config.yaml
hidden_size: 256
num_attention_heads: 4
num_key_value_heads: 2
norm: "rmsnorm"
init: "trunc"
learning_rate: 0.00343
lr_mult_o: 1.27
warmup_steps: 200
decay_fraction: 0.372
decay_shape: "cos"
max_seq_len: 512
Each number is 128 + 24 x the weight over its row's rms, rounded and kept within 0 to 255. Layers, rows and columns count from 0. Numbers have three digits each. The size before them is the row's rms in percent of the matrix's.

# layer 9 attention output (transposed), 256x256, rms 0.191, rows 12-48,76-111, columns 0-127
090:135170112124143099138151138172111128146113143143110170139207103126126158140148187118152090155092092125127092113154082118104151109081139142137116109128109092154129154101079091145135127107133125140126114106135137139133104133150129101094108131124184177145100123172081122080116154139125117133107096112139120168117143078131127123143122144105125091144136131139131121130170103131136111140149
084:148101124105172131135132105103165142154100167122170109149204101130114097139159196130133123115142149096106141109123124138118127150115154096127108083134149110121124188096101154142086184112125110118122121150135145120152130132124122095084153161131091107112091105088134124168142163169126130086096119093162108107130114122088118111119179119143140102107116173104130106072097157121145128156147
094:170092127135148128152136120091109132112125126111138131134124095116123116127156138115153174130171114072140141139137088149117125162058129153109138117124111129130147136187104128157083143156146121083136173106137129133129150177110130113093118088113137098087164139086142156125140178162141118166119108179092087118131140150137105101117146127126108133084164128134122149111158122085148128109138
089:139180122110178143131124130190119146127152108137101176148171111147110142114152095095143116149110175122153098114115093127139170161126147152136122082117117134100131105112153115111140156127138139121115121119130152136154120106123148072131138143146084133157120109118154133123149138126119149137134131112166139122122124144154128128157128114133141098110129130148137080173186132132173185175172
090:120142124139186087154099153103152131201090125139105146137133154134107154167109143134122132110096121166103141117126152115114152137138144138156167086074099181139082142146157109132104132121134125147109154116121112116117142109150150155084125091127137133141160089168093137153117157128130103147153144144107120128130146109119114133112116089153116146107169137179112116152110109125142127122138
095:116116168104127173124159110149161152123100108117111139099121165126172122113120118126127093104115118100119142162108070126158165095147106151114117121106161127101136135128142126124106124086082113074118148100097075098116085134111125125156161141126102115114209129092130131144134136150084133144145146129126098113128106133088144111161111174179146103092160129148117123128138119104153110151101
092:158098146104127129098155146105122140117101096156156130132165117153145139122155156124093141130176202182107149124139078116177160114112169106126130119159123080112133119141105177100133138112102133173126158098096150104125135130110107109110140107106147101141152150179109126130139137163128141104105129112159130123164145168128100122169131092142110142081168114127151097142105139136153104114132
097:142139174154138125123145110140105132108106136133139094170137105119155129116122147166112125147110158164131148141107140124145122100128159095113122163153140138115143157114112179125120112112133104158106125127167118117123123097128099119159142084131087091124150134102153126098118102108142104196116139089119132093176080152126149114084130109099097160126181135136185112122151117132148124146140
083:156116147121137119137146120099126129093158135095167143173089091104142114144145098156143152103120125079122147157129129149125111134111145148108127136141115132159135165183106125134174121126160114138126105149123139158180146168147090138136095159146142133176146084133164111149149090111129149123134135122116122087087125149122079128098094119156114107092136160167156142090119139156124149141147
099:113123086060084156121171149143123135146131104136103130132106101150120167137114157122122123128114129101128138117145108153138146152073136110127124130106098115131134147174066136143118103097111115170100151107128100125119128134155130113113125154104161118121160133116108115154126141114133128135160166143156135090111140135127157157144129140088128122091142155096097141149113139083153132095098
093:145142144117159103145088149105129142155105081128166106165108110155115088143112133129113145106129148099116209140162112125201129153100138125112124128146108113144139138128171140137114156140155118111126123159161174131153110157126145109147166124122113119088148132133153138138085137131109110114144107123155148095120163111139143116124142158139125158153117144083158125133124158046158126118098
086:112159131137115144115097112123201157163149132144131119149124120165115145105138135128118144163105112120129120119121116173145109149150133128111146144163069098143157120113139033130121171170116122108143128132098097117128118137114126111113164155106131076146099145121125127059160136160125124152118060178096154148139107191130118160163121084140185125149129165148144111113137077111126159149126
088:115116175130083163117140123098166116152134120136140144163163166130095131116096160115123129117126100142136128164180139149158061133098146096182125096142126093136142163112151118113119146120130119183151161180131116172139152106114130129111145114100165132086119106165157126099132162147122125115147101137158119122131120107140123118138067147131079129142135124183120135109094142126106090107138
079:158116154139138111162113119103183168129157138114129104127123118167158096106146128082142151127114121126116117153130174157156098143079110097130123128142133126168100134135126115154106129131176161149177143106129127171123123156095122092109111102081086146134096094104147125151123108118126146167112137120097170149132172145113121128112081106134152133122108123107159128144109123095135125089111
085:125126168115123145100145158116127099152141130131100101124104162114149163128109100129145144130146110122129167116155141151170088100114136111155132148153153086110119112165151073121140142094132159101108140144102099105145113111120149127146119139136072207165115149163127122116161141158146090089118110134108095147121176143127140123130105107166170128165119144149124121134109146160080159146133
085:128115124129158115108110081099103095121095140120124109089154128112164130157083124124140142111090129144153139089153131136094136124143120123138137135096110147116120094139140138091157132078132070130149099125151163113120088152138117152113168087119184138115167067110141120133110092131076173110138139095142155113116133126175128117113101106140180101125151164085117154148108119162165136099101
084:143133132151085078142133137120140133165143109093148126121198139140133142131148127120129156127171110117123111121130084118145140128135162166091135113127120119166106161133083107129152134144158134155142118120104130133132168135172164091136088112147134087154176102106125112142068139164107144134148145142135102120131146124166138148107148131166091140128136111153110122063132120075130089097125
084:120127161145146093134145152131156120097133147149104137125084115140154150120081132138108118134196141095100148102110097146147109120130136126119143134164125141127107131147126073138113092114126110140135094186170122125166127112107109157133143120097091124133134099119119091165109140167137127121150117142093121117125135127159113159121141127135181137134158172093131120138139140123173133150124
088:113129097133109139141141111100104193142087147163161127095110130113137151120109117151161148122160097131130158114162126151162120124135121099144129134130100169124167107127168159090107069145133097104124142150128154112111118147056150154100143109102134108115163131125120100173110097141151105119108139143092105127145180127120115159117145126158187145125161163079138142125106122120150081116090
090:115103132074150111096153171130131142136138162110139129086131109140123128176137132115138149155122137119136179128142176112124099156144139070138129118165116122162116161075132157124096144167119139115081141133127129114137104160155102135161106131113158168108175118134104109152122113133069142143132135120102133086150126147097153132100134122146130141116126135081103094124152122102169121106111
084:145075139119120124152083111130085108130125126150143108098103103098164112135118133141109138128097163127117118129168138122115111094120140141166135149135118107099116141087136120149166119116129112126127101182120159132135105112122105136130137173120086152141165156123127115108134151130134059154133182097152122168139116158185138076156108158139101131103133105138139119124139134182186176108145
086:163130062119129103130107130143136134121120115166138145104112135134092172139175138125089171171064115135132130116164098154154134111130135145124161111119136157146123188117146147091144148151119115142132161151116109137123101078157111133109146140113187136144125085119136115159076113149147133143077100122119163125101154121113096138158127159103103124131110154118170170157140113142132119120129
093:132162165138138112148131127117092090128121114145071182141111102132123175129102147116164099174096099141125116124065139142083141156141098147116113151126127160123102135136135107098139090125086100125137126141120114141134154127132138135123101117133121121122154135111115151136122122086098126186105125112120126158141140149107163125133100157161109137157137103193105099169114139096112145134147
089:101126098103160123105125123140078102123108138100113114116143125151081121143116149112124115132111109104106162144117163164159111153142127158145120112154115107144110165137114118186144083124102104149138132116098124143145125109122106125122120122135113196121112140120123153118108111112103129111108078113114128155151140147158165131116136097133096168164097126095101132143154070119175103136118
093:112124191136079125162140127116087062162109126134147081140188155152073106143102124143110150107135133103130123109171132124101120114156128147121158176102133134107155167158124144131108154118139144123147132171133153147165124126108135111108098118113119136132103146134140130145124135099125140109105123143120141096125124131150100144083082148106121157098094137124116154117136140135105105077137
099:109065142134113132147133106128127141151144136128116127148105165159122146106122111109166121183164153133091142128129126103101123109090104132147112144151144131125115087115170136133117128124120143162125124101084097129130117098114102128123137091102110138090119167132139110153151129121135138130104136155157098134151115165180122116119115086152137132113150125112163158098115118176147117182116
083:148155124171113153071142133087136140129160107098125137131138116127175090116146116112131143105164159131125140168145092134177125122095145118138140125136138093120143120155085153143126105114129101143083101125111136071104114132122148079144157108121123123121152144167133114188120090162083094083161144111162111140129156090138148133132096122153161116110120086140132079140119160108127150133118
078:137125158108137096107120131115137090128158144125137130090105150138104130128133109117142127111139113155135134146082134082102122076130133104124123084124162122125124084102104137107125115136165144090129115107138135161122138138108121153159099101151107109136075140096120133154168138142160175110173131144096091115104165136166107111159145104103184120136127134121108102086147157122124148155140
087:138119139081155115163125157162124134130118157119114117141153144100148133130136132157178131116096154116167123109129134084075078116109150149117126139166118112135108092100138152118133115117109142147139120134124177148104126096127117151169093136127129125133116128140129127104125143141130107110115143120125101107132070158181137107142157155139112086166166109082200128114162135133111157167149
085:112112197114092095153105118131145111136146108135140126134159129158107140077145161120167119126113153150153129153097117153127115107128110163106133118149120095111117160090111106141145172144162097110147125144085113183142081115140124136168123137109075141136090128112097146102142135144125102132159136161086105145128161108129098132129152149172078147122083143137154078139114162133153103097114
092:100100088175110147103117136160149111111103096138100095130138105099135123101142168109111122134137118164076101109118061147134145123126129131146155138110152134129141165168090153125119163116157131136161140130129106126141113148132142103131170137094126151145102147119113128117111141165121165123111119132078092153184150113128165133136115135125153115127138095142107095138143120107164109180187
088:113160144109126128150122118109160092123097150123103142164128194125130138111151108142097127157116152138130108098166104118124151152107137113084134088129149124144177105154145116131149155118133144155133116106105108165093107095117101071144103144107099139168135127126102122126168120106073186116115152147128128176133134139069135139132104097138114121132117120118145162187137204177097094095138
093:091130106124117144118151161201150134130133086128163125129154141131116118154107137143113121147137148138133108158095131139131155118090148096109099111157118117158144139131093138109182117131142119133139140119152104119142146141086070130106136121160115100146140131129084090112096063148093132113168136115100123145080124136121168123137125124116128147137140093110097136144136121090161124076155
089:145170135096101129143137096154168130137135130086120074106111108141146156081124125098134122114098089173167117141110117152100118142139103113125157123139134108111145153172108090143130135109097120084085133108133115112118142159140156138139149154119104141167204112117144147131149123116154146142204131154119153129135126098064152119116116129114121133088151158137110108121122136133140136142144
084:117123166105126098133123126123152149122138056147124136136115120142124145131139157169114097153122133092155115168135125169158084056167129122111109117151107135128124064129173107161134138164095154098145132108099095131126130131156109137137145118140126120109156140121125106151111115092147093132115123151082138152123135140154130082114163105149123146154121094142133125157104095130172097112148
088:151132165083129135152104127155119144150155150115167141125131110116105141159104097164173138088150153107134144115135157140126159157145166137171121115145104059149158121095135144132130158145101167068104126150120116112129113147115122128177114091160139140155121120076094134121132119099143144103143117144075083100121110146149087099108094101104119123157133143106161113095102103105110126134161
074:121066179156122141103155135147134093078109166133185119109130093134103126100128169104122128108132112185119139145145129113131124123080149114112113133144156154057136091144135158127166156120146146128120157119125116133153147145136096122081115112072139153142111118114078172117166132184120163104148127154140097119127131112132108150157137120137094131130143133125092086088119132132108106114110
112:071142149138146138142096142130071150149163122109132146120160131143135118156101133119112142074182152143114152135095136180112128171143124162137145119119098136077134093095134103102140159143151103111120121172142147096157080108136153143134117203133113121155105120132134113150139110130100131118139091071117105148111110141128161138157112092178125118115139145126138141119133105111150127119147
121:141098173120128120126148117122128110104127128167099122131136136164107083114105176117140091125105147120128129205129113105177130097126092142108146209135112114173141076096107120109175119143120149189122114096121088129117113106120131101180157154139146144137152102140125139106156118110129125157154117128119130098134157104106127127148085124163095097143120105165103161129101153110148116080134
108:106149134076118140128128123165130091139117142141149105153142150165130145133106142134135105109117138140140092165144132121157099137135145104164161171144123121161104121094154115118135155119126113148117116136170109129096142185131146165074141145129106088112128104114163125145085127113131136079126113088110142126131147138156163191109106144145121100132113115115143140147162078152086122159113
109:152115084133091140125166094131148152148097127132130203173136110125105147114105131129136134156124135113110103122148138115116151117143081113133111132154117116146131139137129130128124147125107122087152074192122097109099112114098108146115147091099161127112097127135121105102095172134115132125111087090100130148132141144133106132139173129123144099113145126137128149142118135089121108157116
115:124103142141125087144151135128114139098135121103149129110083127127129115108155101084153125162133084116118123146138095131159133102131169117098099192146093110102156167132146138108092146123145130123111098123174105122126132156176059136130127128103167114115143154107147145121122138107139128148120089103189107138130121151117168144108175109156168105144103080126106126121094095106099137136134
108:151137116156126125115099148076096115125164121118141124127088118119091089116132107141135146148116105115142164029109132122138143150155130151140096081119093121131133113123112089105099110164151142169113142125145147144118121147142137122106142145185141108175136171125138134134115100152131120112121120138114134113102113168117169093102161122138107127136118126134117117141124140155110132183154
108:146147101129096104126091091075112126117078082149134133117122134094123155109110097135123121145141096125118127166129115133093115140167104122165081136120159106092136187117082160121134147127148133128133115123152140120128098094132116121132098126148130132130116127109109121118140156107134124087141117111135104157113176121069137108064104134114119125173104118119088134119141121147115078102132
109:134151119129127098129107110128131113146138131121112148152099158143142121140140135125144139150169142131132137125119126062134134122166139103118131117123105169098085109135164136138094127151141111104096126106154139145150117106143165170137151122147143180108146128111116153125163093156088148113185128166124119140081148112152155121155144144154071078096153121074143147125089148102147174146159
111:132154148174121128145135085133095133131150121143118132110117148159112121150121144119094122128140066127095121133118111125103142165103146113140128132145142174093174117097170146107119148082154099137177144135096120116084087128148147111162145090123124110127113137151107153128147091140113077137101114148203115121109143165107107142094098128106158164131145128120147163153102133096108137124094
100:104152148118139153116134151125133147133088146124157122167121132129108128111175139142122147104155138122124130119125126114139107126167163130093131128119122143143129117136133146099135130145137114163111137088139122123149084103133139127124106116121119094178138111145130136082151119107132172111192130113126145161104126177114123170127176165147149139156135156155133116135124117110107163101124
108:087139083126160086110128092112101146153122119106137138085154114096137085128142118097130138117149144133129084112166103098131174162111155135090084109122128153125141101146155121109097118155139128153102105107158159145144161139112099112098115103119125178117105140105158044137096158109116101174089129140117105126136133179095143103126125139108114115101138110087142126136100113147149160102120
114:147135143117072159062136137108118139134159122109167123099154120136124108132170161110129131111098129171130101156082150075153120114117140128085112120114131132154157136143132104103090099117101076117111122142176127130129116100128134118130097103101105140083117133154122142146128120123137143164131128108110132107092112145137085109129122138094093111125091122123131148166144154141117133168120
110:153097116155128128099119131100128145112123108172114151133121092109142106145132135145123142130151164134129146103100144077119182149151129109103082141150133133109118122129157110084154140122139157097134159121125100130131120118160102140131131160109150166159130068118116110161127113161071110116101097130101110168126094131102113166125129163125137083083119131099106147150135115105108088131096
116:116148123119125208152167175130120106098136123149106152117094112137160152128145119145132090161139141091125078148108094127126149120188122124083155115096112088094134108103161156060184110132103084133166142148120132159146117104101127141134112126151168131136119159152092156127148147137160122098120109166136134167128126124132105126136143151173090129127148145148118146118155133110144121111129
114:133128115153114136182145118164176119142134081113092142113175135140128138156147120102157085125110160160134107099109097144117124096118115145133155133150130131169105157125150108141103146136123140148150123118116144101144137110095107154074119136124168145131180123143114123099137103138082160137114125118152137131119171169120155137125116146118115135134176159086126098141157130124172136145161
112:142110132136089088153098124173101102137119135133122100143086151149156131131145110101130111129110106134149115145138110146159117146105120141106112136127106097151153121103101106071137112128146130124121178123154101127114178146087126099122121145091153154113134132134171126138100149127088097149134108129120121147155096117123140121194109166104085138163158103107146093131096184083092149150156
116:126121123189154124159127129115070110120118130096121140188174150192088122142151142137129135146110165129125126122117205146125123118121140097119106142153118095097109106107147154116113110148099115113128120148124150090147108065111109148141110096113077133079145141134099142092139109126160128116145160124163137129158139105104082109159097123115138114139116150105133130170082125118142149102128
112:127139125093185097112106119117141171128166143086130102160129139058092116156136142134147118123090100087101131186152123088098162136158131141133121139098119154106127146091149128125148075150146161130072149134098181131116129140152126115130123127117138142102154148144187136156126148129133109102128106106139198131128136092132145132106111155152160118128122120140158150108120160096090113107116
114:104149156128121107130133134109112104075127148142147109129128178107142105169130088164143130182145130089107137135122170142110137168146121115120201140145101087080105104131101104126151132099121119170109086127111100117168066123140125112141095120153143129097103113127154124116111135145121118163084127099115097123134143100109135108137118108149081136069160120102138098171100120126149079138124
110:149162152174118110150148151111133129110134126159128119150138121096110124132114158128165147153137137112125130139122074114137152128123095133102095133146110132132105172107090126119167106067094137125154171123097127100145155101128151142143097140123151101114122127148147146131111118151123156119090108155126131163101104124184129143161157120077127156093142146148134140150115114157095132151157
113:116184152119145097141153103131141162128145092116114116137148085139113117119140182157150161147149166123127120124102112087121136160160128155149146128104107119148097146116144115119180134162094132122103199108108127152136089117115085160107151115099138154147139126171118120174100117094144087140093130133157148084129132124117142143128111136090156089136098139092121104104122148114128101143085
118:174120145123177122131109136131159103113144111119109167135111123084128143152154173117154116117142147159125124139111153129122103164121109121108113113133106114144126094082102108134091114133115143130093118175110154131138176131115156151106137109123115115113121134132144114128146098109166121141155135169147107126132130122106125129105152122119126092153111129117103163139171158106151161132172
104:162118125130128115116102118129135113117116144141099131105123122142116175118162106101080122118085137133118114137140115132151140101125147131136154133139118119098094119118129136131135142121143182151145112125137167132125084142110134178140131133150128104139159127093172117136122128082123068124131130142140156104056152122130119131105151142119134083114118137093099134108094129166189107141158
113:132169121122115153109162140117167112100144114091144137148066131118122152157113118143124120168128111125108139142129132114133150136166129124153148153124160140122097105159095128127105163160121095129106117130114130144099073164124095080103155114120127098117110100136156113108088098133141136113085116124169127127145140107120154119097134095146140124133109079108147129129155120176145165144094
112:091108121114160172148153136173136125079067142117135136141107143196124112144132173134175090158160146126146150123117132066100123094134140126148092117117098098117135180127123137100096147118119097162120120082162161098065098123123094147139134101124134082125186111120147117141134141094134127145127134145104126151113151121114120110128160113110119137148141109151110173188110149108133139112082
105:130141136119204111129118146101136133108146161115135135145183120125103083142152154189134170054130103138157143164120121163178108120121150078128063117115138145106115109144132131106137130125109117129160117169138136114091143164140126147120116102188152101149128135124150114103159112097130124143130145129136124137136119110136116105155124123082152146140093117147137137172075105106166154142152
116:131121135134161107118122122197098155131143178111192117121110117089060082175117121133158108147121117164135130125155144130143165112116126109124128133099144157153161151123135130118122134132118132095106095142158156156131144183082125183139139138070147125097135147139067139140192148155109149111129101113098139135138126149127100115140110122125129077134122149149112154116113133126134166158141
115:080115112145173167135160134126140145149141109147135141118124139071127149124133150131142112082172147094116120142115120154124194133137187143149107124128145119130089162142097123122148138134125148093107112141164124081146131118090139063109106141095104129131148149108156102121095124131126101137181141135122111117124166149145085128126103133183120117176084111099112136132134142127134104141122
115:120134104164156108165107121112105062097161125143136132121077140138123141120134089103111076129149171126083136161117112119139145147137117124145157136125129164123125116136103111097123122156126160159134112121119140101117100151147121065138136118138113089139125125148142145126148164118096170165147116144100172129111096119116154149095135153098142165098112194150084116100142145123098101153147
111:152123147090113100118071139121148123130140139124143103141104163121128093123104117099137142143128135135139152127125089113079116151111192091133128127147148125097134126113129125179134145157134136122119129088101136152107124125180148111131046184136174128134136176137126176094117178122154143117102100086139130114133162144135117128116105168159133109149138146171159102166140122132099174118134
116:143117098104132115149144144110111126077138133125137126121091131160111091124120142129116166119122101126110126101072176119094155123124149115132117128171139135145100133107147075143116124126122099098138122093128135125098163163111125114124137139138108087124110169164110140119170157139105124118137123165172152141117119129150096119160127132124154101134119156097181169119142129167120106159137
111:122136142134153118120125143124092144098105106128123133110150123162101104119146144148127111122141091130120100128092096097124110132138136106138132088122097174107113083111153099115101140075105112156127151146103105148187078155138125096111104130139116113162128146086188137163098160123158102132134122107125129089178120105142152133139097150150097104117133110140100107117129147151157107101136
110:130096125103150143117148127113142143100135144121122157147150102127111128107131110127158087085114101134124128118117140166102076134128128135123081142125108111135146112124166149147132161139102126136125145104082134135060117125160117127115168154107136156119047108172195131134117098124135147153104130095174135113137064112142111120135175153089136175105106141135109173185161139131095127173090
113:068133110180173118153123129140147133140070172142137167129121156131137118113136141148095061105143164136107159138115134150188072098144092119147125103137086125120143130068123130092114133165114115142144174117138133119122115121105115104092161128133140164130100113142087123093136097114131117112144106121146140152122113151215132165107157130125128128126086144079114114146101132158101127116097
113:096134123142126068133134155077080113154178130092101107128118140108105119130151077130119094135095162133114138152135126155077157114100113102125107103152118174099112138107102109060131131133103119151137153137138121120140142140128133155133126119127107144187120109097124182105159180109124111133130142109152114118112099151133120136157110159135124096113116129101137147113169115083174149109104
113:110070124114138111096138133116142119102143115156098169083106074145160139155129102136119130140100123122097157136165149127110123146095100133115115176142095124118127091177120121182135136147141145114087126115108147096132121205130126140122132156129124122106156096119139105144154118141155090069127150140133118140147099127143137153179138139119122072147120149111123114130149137154101111106145
# layer 9 attention value, 128x256, rms 0.177, rows 13-48, columns 0-127
107:106125091142104130144102126120140123128126174135171179100085152144112116135128094129144126120081106128132118143155133141126133146164124124137148112164134087124106134132184137134080154102160123103154112147146098112111146118141138109101157114087148129124090094080104138140139142116123102112095165075120142097166160152119130094143201126103139138142109132134116107116148078109127160179152
105:112134141164131111107142160143133130081105166121109161119093086135108134126127109119089138138136156141148125082119098135157100154125120153101106125114102160113130102180167127175101138136123093082163085129139091152132135140173121134127112087109078130179102110115112135153138172153101146118095139090133110144108136123110090108129156107129127109151113104120118136138178166103139089149143
105:089142169120099141114122139087144118125146125162128146160085133158123154129128150135151133128112084122133093118125157127126137116116127117119158149098110127077120136115110138155143125109092087160111121138168174133116150117108121171127133075132140139081163171148125077168073107090115143097138117124089127123122123111136115116140131146089130133169074104123141148121162122140092119138109
105:144116136130188135110124092088163093101100167137145186101110136115166120123100114132101128058090153124135133124112113123148152087142152118136158140125117107152115167110114088143156147154147075137106104184143149147128132120133118083144142145145158129121121129126074149126171132112125157134110107146171091151159081100165164090085130110133119145139151141126169150163141148143164110120147
103:123055116161128103148111128168144127148188136121084124102134139123105123072109145132104124147120121135141113153143134111131151111116113080161135130108138132116153129117102122141139129131102089153136145131126116101164150115153134126125102134158142116112175150126158131098119108107102081113151086111160156139139080101169097117122138127130107118113127110090130139137134123083132090152157
100:086137127144092148138155177112121169141134088127126151072109122129116112149209147114162116115111132114130100094133112126140097139133137077129119129139129180133096114109118156127130116123126127154100095143126141143146133106185090129160131139115144093124104092139119121120080134090120123122106141097144108170115155114135132150125153118181153108110093105146145166154145132119129125131156
103:135115129101174150086148150142142076132134137102150148079121107117124117119145168183157120113133134134115122144141165179163159125130114141127123137127130129132113115156136105137122122123139136115128116115147154140162085131136094127118117135097134119175139109116146148078129128085111138114110127126073121165147130135086142120157090172170151146090154075107121141111123101137115157159147
100:127095117110137138134119137092128145098125120115132129159133110150160153117135142078153134141151164155166120114167110101144112170164078161160109142070127068126114102080097132155129130127086166085133128094137158105104142154177175131094108184165169102124117113101134166144127089162132129082167179107122138149152118151131121114113142129145111125134099125149112147149131132157121125131149
100:109172129127079108159128128140101097134133130118106174133097157124123134099102190177094131139103133117106129118130114124091116147137138130192115131147144122112121122125114117145106164108129097126150123089107129140155115106119125141106133136078128146108164084161110058134117125122124131085185148174116157136151120122116164120105138128165161099153136122118161150138083162155130104115097
104:139142150129150140106122145128100101081122114072149102146109104118108146141141109099167142121119090160138158142139160162125146113134119130143111164139138112141117145147130104101105138126112138139131116113116118125122067155122152151123117175160136149141133126152109183079147095110136106113107104129155131097124154123142125077122114112149137124140156127115072182080117131079079163145120
101:107143141140145122192067135130134128111174124118121142101171146115088114107119145132050096139105149143164113133146132177118146127102075166129145142108109149113139130189120150078113161124133154115111156135175111127107111120094154172147145122153127129104140140160149150123126087148165123156101110154131121149118114128116113117105105142110117123162115155118110141110128189137142116094109
102:163133139110106177100143110099122122121095085142100137104106168130122119151157153148101114141097163130099134134116155063120148076104111109139097137124186153147129113140137131136149138128175103096168141142113177128133139134163140137104111157106147124151077113137110121124156115097141129121146126116192107130127126131177139093123091118113101152175129152117076139156161104104124136157127
100:182113111125121145193102103068127102129156106091107121093130150173127109120134113173139167137133095109116119123077106132126131139149142124156070122123102165113168139111151094135102169147150123150114132170168149113083143118130111130151133103152122101145137151154089155149151145146074127104160098102160160209080132160135097074104130133136181144110111126134123112146120123165098168085141
102:130139169161103121117086116102130157146149142106128126131122108083137153126158146130122123096128092097144140101147118105127115097111113090085118155117154136159105152115156120096108116144098149080180121141134138124172095133175108143175174094156145090152123154150076094079128119132131154113135149106149158145111144149128102159133084123098124130120157155126156107148139196150071142114070
101:138111123133105141133138142122189087151164138132108110105098113108104187197144100126163144128134168147142158093133124127113159099149074147136135097109127131131115139131150143099159139098106112152124108099095116112120109105126140086162178142143100106117149137098102134138168123141087111083087116106198112122109152162156155146114102121126128102101139127122129161102146141154126131102073
103:110135156147168163106073136159148160127149158119139121163126134088176123122119153132131120120128108094170194094140153129152128083140118131181118153129141156147125134191104141093141164181137096142156134111125152098134141168156133144086160172086125111125126105131111135126139136120075121119140130082111093144132146140173111105116150160166115142141074090150105099142129150085104140117137
100:149100137130084093129150100164139117126122116148086150135160103138138130131120110118077128153115103130159159091172137131125168138102153121121139092182099104145079138102084096151116105141151109104117102140152119134111161103120157143153106137120160076165116109127162134107084163175110165127116119088130116105134112148139136128135143110095172104121182130115118075110097129180093127120139
102:113093120126130169141144073101132152135117152103117141081138115103161105138137157081111141115116109130105122134173113124124106103144151159136128124138158120183092150131139128091164087132110150140128114112091122149090151115142155132107130111141073155103130115149154120170178159159101094148155117110116087118106118141134145168116171109134147157148123135170092134125100160095096174094148
104:134084123135097119095141128087118104140171105158136156116101109169143176140137133113112109150125100095113180144113101122143117140142133151165113136143133088125159154131119130155110152124098123118118168125081108150119116136174137145090154140130136139125134137118124152161108117068110111109130122110130090115126104119125113143141123108126101174145171152099126135106093161134147132097141
100:093121118124139134144146134132139099126077131114136077115121122080095190176117157156097166148138156116107149093097185145168167177108141112132127170102117122129149141105111081111119103128113146112130087134110122117138150108143144133135137095082105150101132119144148103136153110107105101140092132124181115087162160104155120103202120153109115119103131157133108125156116168158089168147157
104:091097124134088152151113182133107150095111121155142095162123119110142117130118091123160111093115086140127141132174128122141156127125102132121076113157146126085112108130132087122140177159118078128149131098125113149098160124127112145125058122126158130156119103126149121134125118125133099155156172150142129105132155095108124122167128138097129113129137152164086088163129142146107111113132
103:143173182110169120152144152121172097125117135124116176099144145137135144124148138158108122132164124152141121077139137093132152087071098129143143141141126111139131137125119118131121127080130129101123156170139142120156145130094171123108146144154126146133103157072121124185142129119114136155137147114114116100144131102165157154115107116128173138101125102141129132157131105110101125128120
104:142145133119131125142090091174127115143127135149158105102136151170150123125150101118116140116118132135142154189112143132160118137142134146120092167130136124132121096156102155150140090117100124138101164131137136141134118144144122098135116132145125112143132135133099120131156146154139147109152122147115133111166131090112142101126114119159120142098108135136096103108152110135091102146147
104:136128113118126198140137126081115132116110167187157118131119092111198139137128139138118099137066122162150120126131192135130133147132156133158136168151102110142095115134112099090154154172145135110153112162110113148172122138126126135115135136140093126138110133159138138086137148116136136107136051114096102136136137128108185087136142100127131100129116095121121096124118149100080110121130
105:110088163156129131175096130137128108132155128124118095109161125147130111125119104123140121141149152116141122127146182108124149135114168095155101135113129082126103090138118128147121111137151137109115096097112129168123118084156121120117128113148102074140091129098099168104091120128133164157123095118132124128112096146072144146112118119173150128150108159181088132090123143154094125158107
105:071124121136151138108126106159104138131120138072092128151123109098140118123131140122113157107107140131137126112095097139121122113118144100140081089116146063090109151110108119142122144162093112147149127154149128158147140151126105115106111130120136156119124108148187195134127105126132146099115140052119127181109118134106120160103117119077095135113133063147140115137070096147109117161119
098:099140111125118148122113090152175135102113103118162103112112129122148125139169131114142098125126128121149135124111080164138147087118108117113183098163130113143063140130132097158122181117149152128166082132093138147140121156138108150148132096139177092067087160105104145117137130175177138124121133106097114143109150119079122131138135085097161152126138154114114173137107141115090108104105
105:133098105133141101108070108099149141105097157099108116153176125137106142131132103130129159145165159115173135142103124147139119138119103166088147132112082094105125135125141127094128166101139135092139143155113139112142125138143121122143157143131119138120122098126093155161122121104165150143130144113109127066148162127087117150112092161118181108160138124114153126139127109128131080101116
102:127109133134152121177151142161092103119140146126142135136158124128139138094152169108136119121110112145112112132129151129152126109125134132126115107101150109133107090141108119114131093122138075132100109130150107108147196124145175114113151139099116112155144155128123104096102192154115150117106142136118141137111130134166104116122122136148142145183144159130113139158121128148118113107080
105:134135132109084134152126112175127153121100171133111160163127141107153131121133113110102172102129134101134168129131134124171126137091109077123075181140113181139124150143147162106120132129168113090128114126119148157131124107171151122148157164109093157103160126140131112100116160126126109126071126160122125113134138147107099186075151102152117143125101143126126120129158134145106112147182
105:117107146133091144133125134142103101133136141133149126128153137113178155134161153096099123155110113143132147087144153080128159120149098122142127148126156108112124131134155144119144127123153156128135144150167142129062112128120140147111100118144081126142156135131126126151126120134096133131181115106167148148139128153134126154117138135097121093090150157136160120162113072125159122150102
103:174152151199107096144129112175149146172107116148139101202110160126136128097087130110112126101127107163130126111128100157121111105155171128090138114157104127149129111152104138176104115125151124133083087110135154118098134133141145117095072189139097124125130141145115109134150110151153062097165110156141140128101123105144180128148126114116124135158133183118119119129134108133160109143162
100:126142133127096143060128111103121119109141159129133117109127105113173121176080118172131145140148163128130144091141142150138116146149113118132131137127129112132122112135113133155113158131100100173105164107126151088131132110129139129144125099074103151166130187098158153125115095132115123059133139157122077146120118111122147120163141127132132136153105147126145096137095134076153123131074
100:101144141127161157164088139165133110117109140115126076097147152133156152126132100114126134148145144140114087142155134109084163117146104137115109143124136121131129144113127163116135115163128129142056110123143155147151175148178142162135146107127132074099154071115133121121141111134120154141156152107159152119135105124155199102109124146122122166117103116113118115097128090158143132121090
101:116142158153144137112162104114143156133175146149148080161175120196123126159136110143117123149123101109124145162136155157120184160133148093147132106106115194098094116115147113151149141105120131118181110129113129137122144151130134166137106137153150125128116088164138128133148183123144155170122134123113130119110116120139174200091120144095129094113145099121138148148128168127158155114149
100:143098115152123159133100158154086133150110147182139106128098168103135122127134157168120157117142116134132143127176143139141113168163144100126155129141135134106138102169123057132132150131142132169147133153102137077118152122154091101172113141092172123116136144093137158148161138106140155121137099145123159143129092110107114143144142151116132134120166156121128125142133099095112152134117